{"n_layer": 9, "n_head": 4, "vocab_size": 2048, "activation": "relu", "qk_norm": false, "parallel_block": false, "init_std_qkv": 0.0361, "init_std_o": 0.00847, "beta1": 0.95, "weight_decay": 0.089, "lr_head": 0.00519, "warmup_steps": 312, "schedule": "wsd", "decay_fraction": 0.614, "final_lr_fraction": 0.0}
Each number is 500 + 40 x the weight over its row's rms, rounded and kept within 0 to 999. Layers, rows and columns count from 0. Numbers have three digits each. The size before them is the row's rms in percent of the matrix's.

# up: layer 2 MLP up, 768x192, rms 0.094, rows 686-721, columns 0-191
# down: layer 2 MLP down (transposed), 768x192, rms 0.0882, rows 686-721, columns 0-191
up686 109:510504508493451519491489493503494472515534495495451424553514498438544517504458375501380466476477468521431524474488514485506452492538481553472555525418517470551551484423477523600417468489440567493525491467426510444487545561459493478419501522452511503509401519564502498456533530524533477501481456528436530580536483473476469496521481531495488484530571559494542450474498494511506517543449404451413479529476534534454452525478489515447483494518450535530483498436513525529563541506559466505524520551450483489526534509479437522522521507455492521555558504505573493465493579487467454450
down686 107:473527579520506504544460561546574509481548440575502503501494497495543461491506432464584558503588422494488542469531541510477526494499549464458499515567497508484498428540554522493485503505476495482479521494461485535511438431559512535467492490571430429498488488491445482505485486452455550473552495582557482487568439505456591532446495495415507596502486493554562531473497505475456464548503568461486572472454457479458504503476501489471504460527544482494501481511542489522519526514549415516541477495470479483482407557431409577497487451508528476486465512517471503441473460504470528595
up687 106:551490559502503497525541509461528487467410482563462440527476467511489488521455489523540470540475429581471486519557525542464478561440457533542448491492491537523537502412515456518498531466551538509434460491466528459469480421516467439456446575550473522533530512480480472456456508508520515487531601527534459450541521508503517469490458544510508453498509573560493520469545521542445467474507506532569564501498592440544508490464506541466573492585511531451497541477495555496482455517499428443511490508479554408452516491510494514463420571400531467531456435490456511467577474478477468538
down687 105:523434461515508537480486507474527428578580480486471486578481468465515462525504508483473538473509535526549466488519515562509468525465490429488478465445447539512519537443533499500529476486541450488514491513491565503498489492462512514591486445446504533511509533526463518488447479511528490514480448515480514479526510453467542468497639481489464524536504545530431463516407540510503552394478518586448593530470498499507516511549484420443511479523507463565466415503574500487536545526571549512500541482528577515424506496504514419408448516420533550529461459444471500498556543548504471494
up688 120:448534482554539480567513482557437494436517473556472578595398469528473472518471505508499463539487511465478504496544475502513584524519496455562557534453564487565534510426448499480518465496480484375509526459499427528487507537506461492506441495469528473475485512474522505497489497488489479441563513540499535436477402454548525465507547526503537538518481564625568481481491491523534531524479483543467477477503519528503410533487499474458513481495482515426551484569522417503561540479493439438410564459532483495492510520494519464473490523486548461524472524501519449461572558489430518498
down688 124:490539494542457504535487486551469512496483508461500527421450531460516501578471601534496427519490520477522546470460461522537528494453486468597387514525558494369529494473458531517534502423547459467503483469472595554494451556468480536488519424483461528497518470500555504473458516541573487543490531572494530461551484556502512432486513542550550519462502521507446492490522501473429518512511537522487514509446475487434481443459590535567512403478539433493556566527519515504466495554478489529503535502493491517547486490484540493528469490575474482424485508491487517412464456461519529561
up689 108:531431496479467522467483459518478468393495469426494535518535485446486422506485546478482436513517417528495488520458489516513574551487520533519457491548498434542490621504402474473524482517482517426497479472469464511523475409518475506560464548505564509560494472466474523513507497545584526556438466537465468465414493508537468492517527509506525492500491482553498509505460468554461416498528531459522442491521484513464485574492474509480491448541401500497518447522432532517507471479501441486455536500528477464471527489504536507437535651439510498526538532507520515509479564421509583475
down689 113:537499476539502515520527519494544476564437490485472531482548554571533565489420455594463444438418505544478513515460471524556499459452507463546516511546515464489460508488525538512486508480499498554510501493526504496404477515470457549465467489509428543518456464542563505480458526540560602464468518559491497483451485490515495508509546530559560519429477532561526449483499514523525476574432499605526564393444476473466490448474519479469473465414571451482443531499563477495503460533510453485499540452429466483500563509524543440561484477554496516521435488456513496517433521511494520553
up690 113:557492550540522516480463512539500508451436564508476567534488480544534499531509492527524476482432423584453442472489484493542547494409514476474517439495508504555526514464494500502461512428460493543420461484470489477515508465537448447459516466426519544471505447553383474448566462464528561511552485521542503575591537502536543438496549535475470451516480537530508502544495438511549470479528502461489517564651525515468484535517506510495564430461521488516503540467527503574479526534485511415481559478489515450470505552437477469520533505541577492511450482507556496516440465466526484501
down690 113:523465438457520459443505538488404483563524521541606508490485435506514451536580460426488524491518528403551504608475499465514520538563508492500612497438537522468386462562540556482546535508505564441529471564612493447503484556444492479463556499495561462480559465487499497503534470540491528476464429513472475469469550491518522491508548522503448479554507516526474522426523495513499500535430454555496481473518519560512490515445519518521513515500533488536464456544500531539483497434494523483486457503492524487514563485462498448490474426521501448556579494503511515462463540496451490452
up691 108:528537489490505512538553456431566470512522462528508474479501501549561494467509428629560524491502463501451514538554517513505517548455491453497435497497506412514436438530522512471449461443472492516500437475467501526457454491508462449463476481475479455536466474475504532442426460478489513420502532534521530554499501411539572455400505507497429480522527549495490529502514544502549461427411500466498522476574522457571475519539517497462522572428516521503548514414467459506509537474475508510490454452460513472492497542500445430625479555510579463456508532489540499505490480507543455479
down691 106:513567484568508505536557469546512537467525549496484489401491473602500507481521454490481466481504566524495530533511542509487453533519515587550470541545474516506499492491483474503532489465502530487510481513550527494504567492442514495506404395483468485566503485504517410502423473504589511530477462494533484381490494490474469445504571541524507449491513522490499533539448540502494495483604487540461519547476480471496510523501565509540468473525483470465477487575521510512444595437563477534482543492424516522573478436473496463567484510462352523503520430463442516526483520483470463506
up692 118:509476488538545512554425474485497485502501401491512519568514458549568474521559540535524388532570521549464547507469587518443574499516495551512467468493551452471485423506510483527468424495469614491542428490492465475461494489469490506444521451453511533548420418549427474454445468525472471488508443533479517473497434503474524425501549501507488433539541524422468560462520514521498481476445457478486496491582474502430499504499498544526493526493506505551508503488500455483555526496471491448494522501529530473517527514542540524503499554450439577503507486533519488383518427503444447509
down692 123:541519552521543516440509447531485513524548528474483477538476494558527424500452537483654497525519511480533484520546496487450484478477561538485496522475461495498466444508489592464487479446521525511459446493474555541511543493541504485468528524438486490483492493485556546599527504453523538432482455521428458446511451434480482416589460524544535469488514463435458471558523554489504512501440584536442445475542473547491492466516467472498446444491505477517511524491481487509531428532483501462514532547553562457459529458567490475547517576576568432475427524491520459558518464543463537522
up693 085:452473508572502509537465469461506526434502594555474477595516509468555490543435443512445446538550514548486548502491544497508458560536518550522567529510531558458424501417517512526543536551480506425518474448487441513507455547505503504416536565557533511474437479458501595460503481520514504487491489547457519512512462513496516491492549481469457517490525489485521463506501519501524506472417454501473490538514511544482447467398448552496478481502467477464516529507484479618505547509540395467469478519503489539440483511532522444358524490447440541455506483514535468465508524447454537475
down693 105:561440534412469572486560493498496526506528538560516529451523520482478476537508536464493475605522517494531449492475478496518600478518505462466472451485454492495483501561478478476495497453428484457413582501623473485501513506470489495496461453536551497595506509485474550583538482464469514480483513455508451479509436523583465584528476466564481470492409476544455519500482534460520462545490503501606491507579487498512538509470480445494476443431420528475499532471521483478512478490474561503598512495520474462505536544534534462565482404536499506472505552567475489503490495516511538452
up694 037:484464473507478481499543467493432399489420577553426483537511496460440487463507456558525565512568476521537489489512477529531527517433478445559565440466516468495494495413441491540561492449506519409529504446422436465516504501496454481482461531562504561495466501530556453415446473479525500479481486568523508526527451432470576481506562440454537404538456503508487534509478530555500455477481516475461495547506518500507474577451555525492510493493463499529582495526439476513469507444496532511423497538522539459456520492461518479542556533519595452542497508494465471510555459439493470504
down694 029:531491451544536485485507494545496499461496513506464506481460459557548434497428480486453542551454430534457510471445420557574539479511529514470511548550539474493519523505481532485457512469465486417471505492429493392535461472522448568456512479483525449447575420515460475470466479499554513465469513401500468477513518543433526470484545457477595499499518479571520531496487505575584480506549530542481468533496536509550485474518507576529539512486445491505498528428522431505407521491500512469508482483379485484441493495472475572526558515522516445598504550492532514472514548511531540466
up695 031:508459467444507497540498496497525486490387493562460466530507566514513477482506496584458529486567483479486494520501525439564482524577508534525493492422504448540470441397445559499455508528555511409570464462454508452526460521485438432456536531475500524434470513495491559476503463485553539549468505585476537493548467552493464414568527418492487503508462516517505521527497484511611461508477517481552493477471492478550546496518553485456471504489478576449559526503516534496531522497451515493482495498456528451491489502311495469478511555497497507506470492491505508482511452495482505422
down695 009:537521493520590503518475536515481484525529531472475508490478495468450503509538479434519484505358509457475453425558506514494486541509488542468499425464486522426531494515494502447507511532488421494473430421512479567518468565558518466598532486513494515492442399443538458453491569433478531478462449577480534433510476448501470493493510548516574526473571533518453573511503470499504500559479450493478511511520492471528432517518506420488477547511481444492497471593510501513432519507514477496549452490391478480460496475533481439605506440532497437478474545501516513509495516554459489536
up696 098:509489539534465476434501457490500467512486539523499577491519493519438534529572493487477531442473471510534501500564489507504514474566420459509446530546547529517482500466481443471551456393514506481533493421509454521544492466533474376431562566490432531511497519545510552424462427409501461554557523549537493548556477414515471466483505503488504500498430417490532558465474500514519463504423559525506504478565532572560477508426533504503517523515511497410475494511465470513514466486554495486490576569483472473413490564510456464473536480464492538516463473442506520547463496539532480498
down696 098:536517516437494470491531480490502563542508519532453535480523464495486489438512477503477479576537549513472500514375504516478492549498573491544438515504463594466458448409531500495497490517474566478559504455464451568471552511598496526508480505484520540511502524490457480526524559541407567474495506516466528534504450528555521556529529515474463428490490506473444475494512492470459447524590533528517497521522515435459471443430515567410486542493529480539522542555482549458493480537535507511485506525526469487490553454565471372546450522518497538423491492553484471452476447502471607502
up697 035:502464507505467477504536522460451442504467561513537447602477498518471422531511452513497509523493527527417505492577481470477479497514535518543500478506548493523471556436481414440563504503448532494507557478478455486459468514533575513494546611522476477488478559487416540421516498536516538518444533637483487502469500471450485474487631513484549514493540494543533496532514429564532485570488512506504452528489534512516413473501478576536467570550537546535477479479461466583533555536453526492453558557469472506535505493464517513555505545493503557468540440490549488526515505459488506502
down697 028:509488522487417565454490487543576464465499521469557500442454490525484525497574483484493450451487534486542470475526500506498514497561521481589496418461489475470531411506528516418439518574538511495544572504503489507477534510485431460555487437544481478514465513560496509425476515455477504488492556479566519450587540502511581467518458468489527511533476509482491491596466528491497503464519494483469475529507469496524455512541567521538582410515511462577504555444444439518541483434535566508500531470521416523504518551462502511480454479448595440483537535458512483474428551527562497441
up698 108:534463519451458491502500551522514450451461483516479523505465482529476494513485496517478507569513406610490470483502529535517491516516487575479466478413473495557584520484499487508469556542442435530481477463463528499501434446481485504483473495537483520516514504452445499450515497563441426547463480528500554538436511530547517482489525549464473476532516497516473528508564472477499479495530519484505533493591505526502423506478501612556489421555451514521484477561529539505518490471494400391447472605517540484585503526462481491532532579473473523471518467469507459482472495439611523408
down698 106:537483550469478435435464516483483474499478588484426486525488495447531517526510492446468509492460533511509532470452490571402516399507470486538437460487434496469500490514527485496519490586491408564554475546529543526481498500576481469578509559586437510477475518509509524446477514492527542554482513475489467460506502484520432566428538532531558492548471534450451518569496468468512518496535561466493517503556417500491424543590536526466499443534499471577507534478526443456504498495555423457509511556499471514519518509475503518500454571599437473507450467548536500520458552543478504501
up699 034:497508438488534416510449450424506449512432533499447504564487484525503511522445500539502522495575440491468612506514491503536526575489480507458457364445609486502492468469459468528553428516492475460492454521440479481457515504497506462488495497494463535502430490534520561467428491464506477515476496643482492461512497462537471477467526489442533493581557544511517460471491489538531486526475497486429549536420557564487453554473459504453526524504445581496465497485464499445429498539510528507430495589563531502493499533529517501523555491533506505489542446527513549462511503498491525505
down699 014:505473481550466490496509448500515600535503529471534538395502483435508499546435469469441504517510544519504474491498543499503544450506487548513493554576493478497494501525484476528470552556485476482517515576537490489511524485509487579501506488552506488472485464528502483479478446493514542423520498261532452500539511499552499496508493500532484514495363426527500481509502552526545545511541572503555571557462527491534476477487514416494460443538523501470473489542529539449502480489483474538508489533528514470484488565492491479478531346538492495495509491540497510550508508551529505497
up700 111:505517491478539450464500369515560479527463546499501432492519551510460568484529443531532567513490537528463496523483519504535489546422495511473453463492512463541440553446524542507489486413507517461583426497480443501474490471493494451556543475460469490470475438531466553434437419505536544430484474535503506513522494516570474498490494520477499492487503594512478447588454472484530478413492462458493524481536536524553456460522581504425520453442517435493500496422413455483526567506486535443535481501524527502523508541490502513544520561519609410501482478539536555465487504489491507511
down700 111:532428469598497592470518478526459478492451494510542471532493458432487538554471538487511490518406528477433512499618436463485527517521509508479461489469533487466467484568554485470516551572441469442566497552539465461556481525463500464474505493482530541497507438484469471552533436508530544495584567517504535498472497542594536516539479452434420516469570494466449544482519493532507503548483471488517503500541454553511523460518548497510548535526509552544472565522586412470490568469447486510496466479513463527399516468523474482398457520491497526564470479491523538498453493512478515468
up701 034:502462487516489486497454494427457455479490514507474489435482508522420424508507458518492497475548397496485589449418533481546471529504428483504537417545490424553415471435401436464492471502542473533539512456491488454485463478487491451501546577485551523496487493496461477492505468487527478482494482605509463555500498491511485448510580519419387516537502473478569495556503441524515523510502471497441443501494516533509459499512519485526485475548447479503527513491487523494513460477515418500516497515509566482488568472445442529469510551489491486460508431528551459422555519532500609580
down701 019:517483473515526483508520474490576462536581458540470455496524545474494460534558471530552523453509446467518494546565536462463479528549567523539479470481448487418518459518554554509563566461463443545507521481462585476558517468464447532463539452534465557506456561534554509581514532530558489461471576529521541539446538466531467565467520482472513540469484490480562470444435529458439529549536530559495542519506512458475432552541507484536475536426517510512547550524540477526458530442536481471458512536465441488435552456519535527527462521465434467471535530468469452548521515527601455453
up702 111:480549566556559551462483490463554545541434575489394462479489564486462519496494404566496578500533432537476469444490489495500533498461506493485557475526493460484472518449473510473438437432474553556480520489441499491462508483537458455575567467491528537501509496545463461435535488459500492491479460547511457488484475414460538492520455459442530467577482551539529433511452486497506536452472490418494514471513556503515519481559503588490536481482449507532542487499457566540462450471466524465441582549577453501528471449496434477492496554579542469550504520504529559478487525481521499462
down702 116:467467490559457570447518511460544441502470511454500598447488463542524492502571469494539484552549469467439417397508501580546519526529476527472483477555479495506511533531499519472455539466519493528501490526487501442457487508531524518525576446467502612549484444532458576528498425374473478535516505475514505555524572589473476458496480533479460499571431553524468504501531490415437488446460572467550555493406509462498464489461505535510516565486504482525586566476538469507494541494509485508446514489494545519492476492520546576468484506478468528522453483474457490493481499524516457496
up703 114:509524514527496443501465463418428496511457598541514449509462500556525502446479499563461522488514424542427589529517540492508421541456456505491451494445514609517463543492553507468609540482466467499577447462450532495506451517509483497450521572538442464487445532470517593473493502523550479464466512522469506544483500502484506436534496546479458504487500489517433522517527496483472481481473422546431512436506547537466503455504522547506517493472503525449516556424518535543561524444491412468495448548544538511576531480455529517521504496434454439475531468526570513458482462501528536452
down703 111:507435492479531480495509407586478463506517449491495466486477516477464545524512511459556442521472585489517491461463511529502484478518472561511492538488486432543502511480450501502439502523483500536552523452533551554498494575513472446488533442486516441479542465491588465458473503540497482446499427535450580567491518517458556511540424528568542517488528494455451524476536549516525616503451521525492528530489468481410529505474547439544452467421500469510489420540507521442507507501501518556420567557526472515508500520500561437425477527487528527477454449474524533510549389486576556485
up704 111:536478454454508407459459457565444439410487460494486558542493487495537466454540518548490424469467433499536525526481547493493462503458505510513460400492499478539444427504422451417483456551545528497537494485473481520456512478476479532532541488505501518530503449512459475462422444457551537537427498521531489551513507512537577435479532542463442480491531529503539559530449478469455456558414485451514482543573554486549512495471508539514518460582524474542484470489467480562497470606503486472518546490509497504523476463490450540540506572463477465465551571539484547531504530479445428455
down704 107:529494482499546477565496464534528470514488517548443570479595462516500555559491524510486460516474414471460475563531480462473516516543575535492524510427476507478417520591490520538458500533427496573471517558480462450500484475569504561478539489456522500426500522516528517425486436459609548501463488505479451499481538486555433455510513481471465541497457428529484458533515509506551552497478499451504513453495542482457539531489535514505449491518481423547454474532535440484466440588562501434582594471566491547511529517500540491521540510450506476556499472469429497488477515445563529473
up705 042:505432533499536495438469515485466467461479451546436407530514497526508469439509477538542501530488452493484612519523508476525491526503521493531507426482535470536524504476473512598485479494501486487423507433323511515486527445445489361494555519530460501421505500530486501540508488579532450474452495582506457511508491475436503417446510509471510459513498505504552513499544507542536535548382471494481484535509566548478504524510542586495557511473489510541551514465470509534515491492522491459484520522474516488508452461461490523563519584458566476496509500522500546499461480467537437474
down705 036:468560452482522506476458495510601507486473507520531492524454473523486463495456511472533470452484524501505494472463392626473471581437473528563535457569558403479575504513575515426451469501507487467532554505530480517490538501503370546467494482539474451525514472509480412522495530499551457510491543458510502539510483500549441543530480487468539516502509476495538543531455492543468480509495534443479628501522508499534466512561391457540525520534478502530505522450461504534469476455486539442418523477460510469443487528419492508523504494545524492519461453513508522501421468502527479572
up706 029:543454542486534497490512499472462493468485495591420508511541536532507484497489500506438481453548468531472499534474486488536453452525510546548467499460539490486541456463458467542508497469476480460494511453512497486490509455581534482534519587465496504465406467489479496394528471515491433468540496620549489524475501426531487479514551542438483444524520539509519486510475487514610482558451426481469540632553631470478479455491500496423494481484514486453535465459449517526581425551462474516511522491518518472507478474425497451453560517434545478474503421545505543520501515488512494483
down706 015:499424553489517489460471353522478535506533562547535527509453508436461470488546515551519513548516495488541500528497471516497562495515507453509462540476482512495462486549501522479523558492475488506512453512544449503546521534483516502471422492519496531533470535529597438546491555442504476473509505487493469528506518532549463514503535508454509564478451497494449491507496496416456466505535524453460457523521514541526431489445454460476424544457503502503502465492466503399531491536463529615476508541622478532510478599558464504535498406448517544389515473500505504541411518556532549538
up707 095:487500467450556520513472504472421476486501516510538543514524556535498528478453444521536546524542429521412498435473487517477536438379502437489551449435555414531533482502488410468531481518521454521459486497467499507504533466503506448533605478485515529446433459492478455531480527508486518473498522540498500545486508497392475494442532556495488465521484562550508533519518503569529564456408488397432479519519521483484440481506531506432525592488468475565525480532462515488469474473533489536489473481560496493494414549472576522450493590461507482525508539521519578507551526510506522487
down707 100:580575441530585492495489440562464500538500512501572460502513473597489496486440521519457500462477481514502461512470501495475583570560486508533507526476478485489445513466485486483527543526493465467557433431472468471519468493452513525456469413509451535495465516437436538509492507511526515459504482571516525440464529507594565464535539484474451497511566571516461511500501529536486555580540428523463493400516502456507536457447522536506531450524505437550350487518523527485467501509495537543537473529520543468506481444458580459506451452506493462528531540461478478520493536540507584484
up708 137:506541460481543466509566547466530459535505520509460455527473525479478565517531441518502568421470487510462558484474547515515450553496556517550503530478481459465544453492436421465481541518509483478530509467472487486497484459501511505462499525525405465444506489493437634507554469518450513491535494535444570561583492508358510434530488543454470456465428502501532525495424447480477547572423510488513501518462586498546464492501524481479516473416474504529504523496427519559478513526531498452505502529510526532526480519471490533459502518443539419459455512437563473466569493432535499508
down708 136:486504481433526550500571489466504474512550544573544479455476472546577546506532432491446556502517521461524488395471524504494493545453561547472504458503497556467489532501480535468453487418510563550481469428519480499461481527570504541530502453543505514478556591499421509528530440573507502525572547517460523454556551532480478498488480482485563483477398441499531550483490465516479463477484558471528462504460536560492525535489507501501542571477495471418508458509500611475413498529490502515491505475467521523541443588444420519524482419464495525527496560453472494437507542532521474506
up709 035:506458484491504514442478525437489490478508543516410471528452490515464486518482436496495470484498532577495514533515497500516503578464492503502509491467473490505501487460526466498531490478521543433470448451466476446623470501531458468407538531524483585448459508533518515484531431536505509484513486574467467599500507495490479394491591528352472468529513485512513438545479460476465464498451457406545502534527546508475384508443486528450513465504452513518510504531478513539534522456457491486481512568546534436485546509500471445473487607450541505457494464500530583497494481485491547550
down709 022:512464505502507385503477361499467510460456449528583570509515498451482521487519514508513531512517514508581427517493465499475521521501541509538539524526435410471499527479562547483528478499330440541484495515553454434509570524509541522489515423532510475527492445523502477537560494472522466506458447518495452454573538469531576483489537486508516611543508529528471517465474514498495471465513500516518574520489503470506472524502490429517504519460407436479515498498451557472566503525464504503520548486503504502507484588476500497566504405401518497467469516544497498531486470479515499511
up710 032:483478530470466487493462471453535468506477546543471526538493578457525540571502504576479496512494431536434510446496525515573499583482514510448493488518576472514531510425481458513526527489531495460540482470441433396505457502522473426513535515522520540472501466492511462442518489512480480595450464577517521474518469503493554434456564454405445480544534481561539498505479422520520545441415486474540548541481548512520429497469519545543485569470475577439529468462494497487463510526474522524512471539491452405522483547533465505461528567456485498520507507553569521470454502472436420451
down710 017:468489457523535470493480470530493473462467520552462462511545536440511493475565462459468523452512463537525529535555541533453480451550439519447545489533411448478471522557505600465520519538528465484519462466549550540454440485544534448474483527429446539561551474509528464526440460446538554463515479408454474498488469552463465558465555483474573528503561470499528483547555489574528528457515456548536533492498558540468468553445565536526479548471412486444451507523545514520522466533437463535488469536527458474490420549496528538453446508531463454479460488472483543590478480522460517563
up711 130:532426533504525469499513443527501450511503437559393559529441526509473461482461459507516451539519526459529474457471480543478475622454421473522484439498516468537519499495544479506515560428544450483450555448458480545483399450519470495486463497495493450546502555441529503475462487524498508474510476519531499608491489514538527443466544583500475432563420506512560496460493507504500448521525397460491510536572533492550442471456478479452524516503541479486518523548489474514554573546520416491476477560546544434499459498532536428499457554529539495479470524509474516536525567488472501527
down711 132:559500590528509510528604559477569413493491433499522507487558455514468526494498508498535500517459574535493565468527461481462448521453597486403499558529474429580476484517492483502486482449489507507484534563521523438510532465495477555521522447498438496515446517532502458545518498497520402507555586488387470568571476564520597480534471479482441493450487487492491415505533510490534453503471472527454543549494494525470458466507495513506488435511524524486493511533477529534506448507527514515482476534499508468508475458500459399527517554563508550480441524556493429463511424517513482531
up712 106:578471493513442503539439461479517461469506560501403526493563540476495506403453486550429489519465508546458449533449518545547492528456475514558420509449467441539463488418523538486484506471478477438467485472481508444515449564472530454456511593491431511492533531450473545468529484523523444570479440524524489573535444525483505541505486482502385440533529479526470542473534488599498545478528489491470571452520509515403487489484561544479565469545453502458465457415500510526516536497434462510499494485513520500547512489527431557488523522533549523495528483538533512464479474496514582473
down712 096:508578471516490557499536577525565493520463476407487551537439565602546497479505480478544549500550525517503403472459480493571505549466546482547487436416483484516509522495493499522436478577596511518515459535509406468511514500470539510530508537529512502475480574550400453525488506499395445494470498474483488459520523548459469523545509561485475472541522574409571472458572474490455464508484491420520478486488464494491513561462465475513522522498454440504556511516516489487488458515552487568500542507502484553460517479466505468474473476455466508486502420509498544485599463462490510533
up713 126:505476551475465518476510509488488393542415495492482530462510579541492473428485443542546492539585458483494482435425518500507523477593457494552477490473458431522475562494506508463465432453554571532503417475503515488502541481462451510504590489453517496460482462498469465448492433518522481509436484535419520545434490466509497471480553531461528497573538516435516518439590574490514516514432469506460533476518570504561476478520559428490516550533509487493553436559510448524474519485553510525493501503504489467542479535479464442534543478471468514512558433487584518461531499525587519509
down713 128:469500465451466475517474440533485408506485545472460539474441531578508513496475582583486509554554457499460437450458523534542466437451497484501512463491542478538534497459535562451458514471597494501599464497524503503486445504489490565557502483475492505563513524482426498551429491481599536561438569543475547526508497542458547513529540457590533503416445494512468452516458523547465511482483538545489468554513570509480499489509522507486474521474548498472567579467476500536508541478429478575490499489489401489402463497556475552510447466468501507546504479517462482523528533494480479493
up714 106:515521513511544422481503532573454483533494517546446489542438514491510492504556350528484492446455571524435508462521519499515428468476457525473562468502490498492511443442490492484499533474534531473478512487457480438429496561533486403486529532472412537510520535524487530500479498523508458532538530530448504581591518461477549506417520518464481442487512500523522473519430537488462548591469429515442454468562545464525530462452496492436524487543544468524553514494448477561483545594461492457532565490471509500468490462446452551526513536473485470472533524586514472487485495434539450512
down714 104:510505505569551475598583548492515534442522514473537507465497480471573565476528481525525541496559499490494495500499526476520514462539438540467549513442477432411488483512540469568548513471502481551508499485461524414480520506463483561514581458502462506464531427522516525425533527485488489476475486506428458478550493516537485622482502513558501560511502481558465492398564537442519596470521463487484529486460543438526530446465432441529493506484503459467484532554498459465463484410548522536481542516497424536475511538548502519564507476432488498528461454437451466460509436516555492524
up715 041:496519474448466496523417585465504448462488536477475445532466485500513510591504484538433514492536464514471566491535479495500536526556492516517487467529552484477482505496468507462476464432484530473422503412508444440512432488475468434474599570483509534501499489517554503427465513456545533473451487562495549522492468498478518415481572485445434462561499504557517526554570540537476510498524444407475476527535512420534474458507534548458558511554472529546512448489506494516497532478436429486482567560554468457461478486495547528512509568473504485519512498578566591454514538501582506504
down715 028:500573417495520501496503497525580544518572561425476498545478456518546485493524499490521499495496456492529506494515518473516422485476492491510493518473488483502502495523573485485500454517533491469489501566474522523514578477541569591538415512482533496556489559524512417481436535471502509487524516529527502465394453500519493587540473437496499461421462464538552472504417493484436417441528587541499516498424502551426532455476495492446478534560435438478474529555492470504572526499524526517526513490565487518484515491542440488420464384516570577470508478530446518475468511523472521488
up716 036:530516498507511490543549517475425405455529459480450485493446519556522487502498519609515445552515534495470508490523529482521525474436532536495511445443497523528561530490474517531530499468536436415548506492479461511497552488490566496536488534541452502490472483463512530502466462474552449451559505616434492497532464541458513448527535580461565480501485456514538482446511491585552484495465485516487468517517522560501508527502453520420477445513555565422518503597504495502450465503460432467457476577480497482495455492424440574509536500515479460506485360470465489462539447496520529449
down716 026:483481518542423523464417470500450643456518499518506551507476516522427496571512510470458464533559502493540465524447487493505466496521476480542484501497483461496540509484465555529525520500487426459487459517457477497461449539471530461468505498513486499533495560474427513522497469474528479464478548262498424550569570515523472500520536543484413494514533525487503499491561555529509497505436456516541533542503512429513475507503480469542551540510492500486551485498498488545521505485529512587451493464459509561441505461470537439486467469543508448455544486500551488559500549476493460513
up717 036:520494508506480480492505498517483496493427494504378520500478490465559498397580499510477467487516427475506588482496549513507497483501525536521497460515467497534520528509485492533515482522529455499476465469421507484490486491424500444498526560625520501472533503559500586458501534466470532502520515598488473498503416444491496448536581508506433457491453486560591507566502451485582455459498489463497492513563532536497502524557499455518548502381501522587512569496514506516529536506456496423544551536447522477515530525464508439488505510409571415469496502478533427485512483481498492462
down717 015:504477481477480498485524472467505505516497502518540511495505517526450462504542525487551548522508446480525551525479545497469513428510489500485495541487491463589525499592477409477533536532492508506519631437559428473474498524507530462551528440534528504500475585477433505517556481502464420495532554483457432543532500463400530508455562484545494503475530510466492511451473557448421498493479506519553496541505544424494513497523449446496471514539616522499453414447475460466461423483469493601472513534479535528480533530518483479580494558523456578516521479483506417503526399525489507517
up718 126:532453559467491520504414544512452461438439464569469455469568473557516453502472496523544446553598387531435450520469528511515486517524462497573505538506493466562511561498500510570544492519537493490461507468456503534440481402487468494470506492460528555441503427465408478461433473534485580552442466538435481518478477494472524496507509551485511485500535477458521540513542470565502523530424440515497477541548539468548472497484536519520576486592484504475469528484459526523519512460491494491475503499528501466547500456448545582450446492501507434499534428525505562582495549525471492517
down718 128:486502476398472588450453519490557512472479529541486491500570500501495515464462475508472405505489518493476577459500551478525501518510537503503503504462555497482533522505517484495441547554528567526534504573476515525432479505509484469440473545433463561521475547553503500517431506498533598455447498520452504534540509496482457496528502490578521605564418449583495532564530486540532529496380496510544527494548490450491550464609473507506556486518513528433455496449442499459513508445545525525489451566475467520469539415463488533483464499470487493494516438509427559529474498453476476542
up719 125:504498548481499399514529544429444455496476439538491478538522511481474548492483534513479440492497468558460549510485508466522558544472498501511542510506547506493523514392482500460515464484541589498457534491462472525543483462427457479463430526476538457526523498508525502462516518560477475468487499533407518495483544501516442430427475518539553467487524563522517540497476547579455412454473479426543441509480497571496428519507441541488465556540509466534536517501490537490566491402473507423448492577536513470514550496524451470487562552466458552533462458441571525400439512479493475508
down719 131:475499588499518486468468432507459495488455464526459451467506518508548564492438546530487510490536540519411518509500485495518500516494449499538636486563494465481435480494452467454513436456564554544523446460557483521531499449491477474491484488481476516523474447488434557508518494561469528537552501593490468504455548454444547457442463519602508423495487477484535525493490483478479468535552476474558499480401440465499507554503529551488445533480460456532491521517479501539514526491475540472486516564497551488482510434480456500441503534548481529540543530495615585537457558549430560546
up720 121:490493562446477431470491547477401445460496521487487464459471586457485459485496517505510413546558406549476555444480549468473465475523518499451573427435538490472575508478477502475535493470495538581460453488479463528510485473471520501423548579538583485436478518518529462518498521517539449537525476544518545584460521522473531475465461545487517462514494501494485498529511514489485471510442506450404460451513604538525437547453453463486478511587477486615554491530494528537499484531532427510485514594511490507528532510519527482461545531471464513477554472459474458513471524522532482521
down720 146:485523562558494460509516512492437478532480502540508457456491507529480511461479509462584513529469477481453502516477522481412477468451482532442467441488564517478507447518434470552526510508535601552490513472555479475508468469487510480449510488493491562465490499499544478557491518491540469497468469559465446527586530544448472558441509504494490529498450459516493452590589561470486460517523475439488478468462456626535532520564418504501474498568527519530506535482476503500449439623558443521457603541535501479507548520444480533519525504442424455521492510514488477480463589529481471555
up721 107:534483541546450476488463522459546437503464488553487488548424502523456471491450476498482483479518481522464544545501456551503497586457393521504527495493550496576536433510466521507523535470526435486499452466389509484567443540468502457513466495475449494502494535450490537483439499516506450503505537510538522551530468477533563434439523554453462463499524499474476525506547517495512552450496492457400516497579480575531505444534448469468509586510548510528534550472450482555494535545450508455528492518478606446471466552428478567512487572447504452484527454486503439524477392520530499480
down721 100:546461498469538512497552417459511470495526559475575438476538541508517530513453492466519542484443479496572587454445573444534471482478483465487500495510421456448513454552472505498442505568523485509492518502531430506502557589498516510581503548465473508529514486515472527456513572489560455522517473503523452467436503520490483585536463468548528520454485545460545465474467511484544470504518400556512525507420520413527462536569487523574467495537479434503493476536531477544548501440539529532486506473411493509380560491448519527500509535461523471498513458523533518454515486586528543445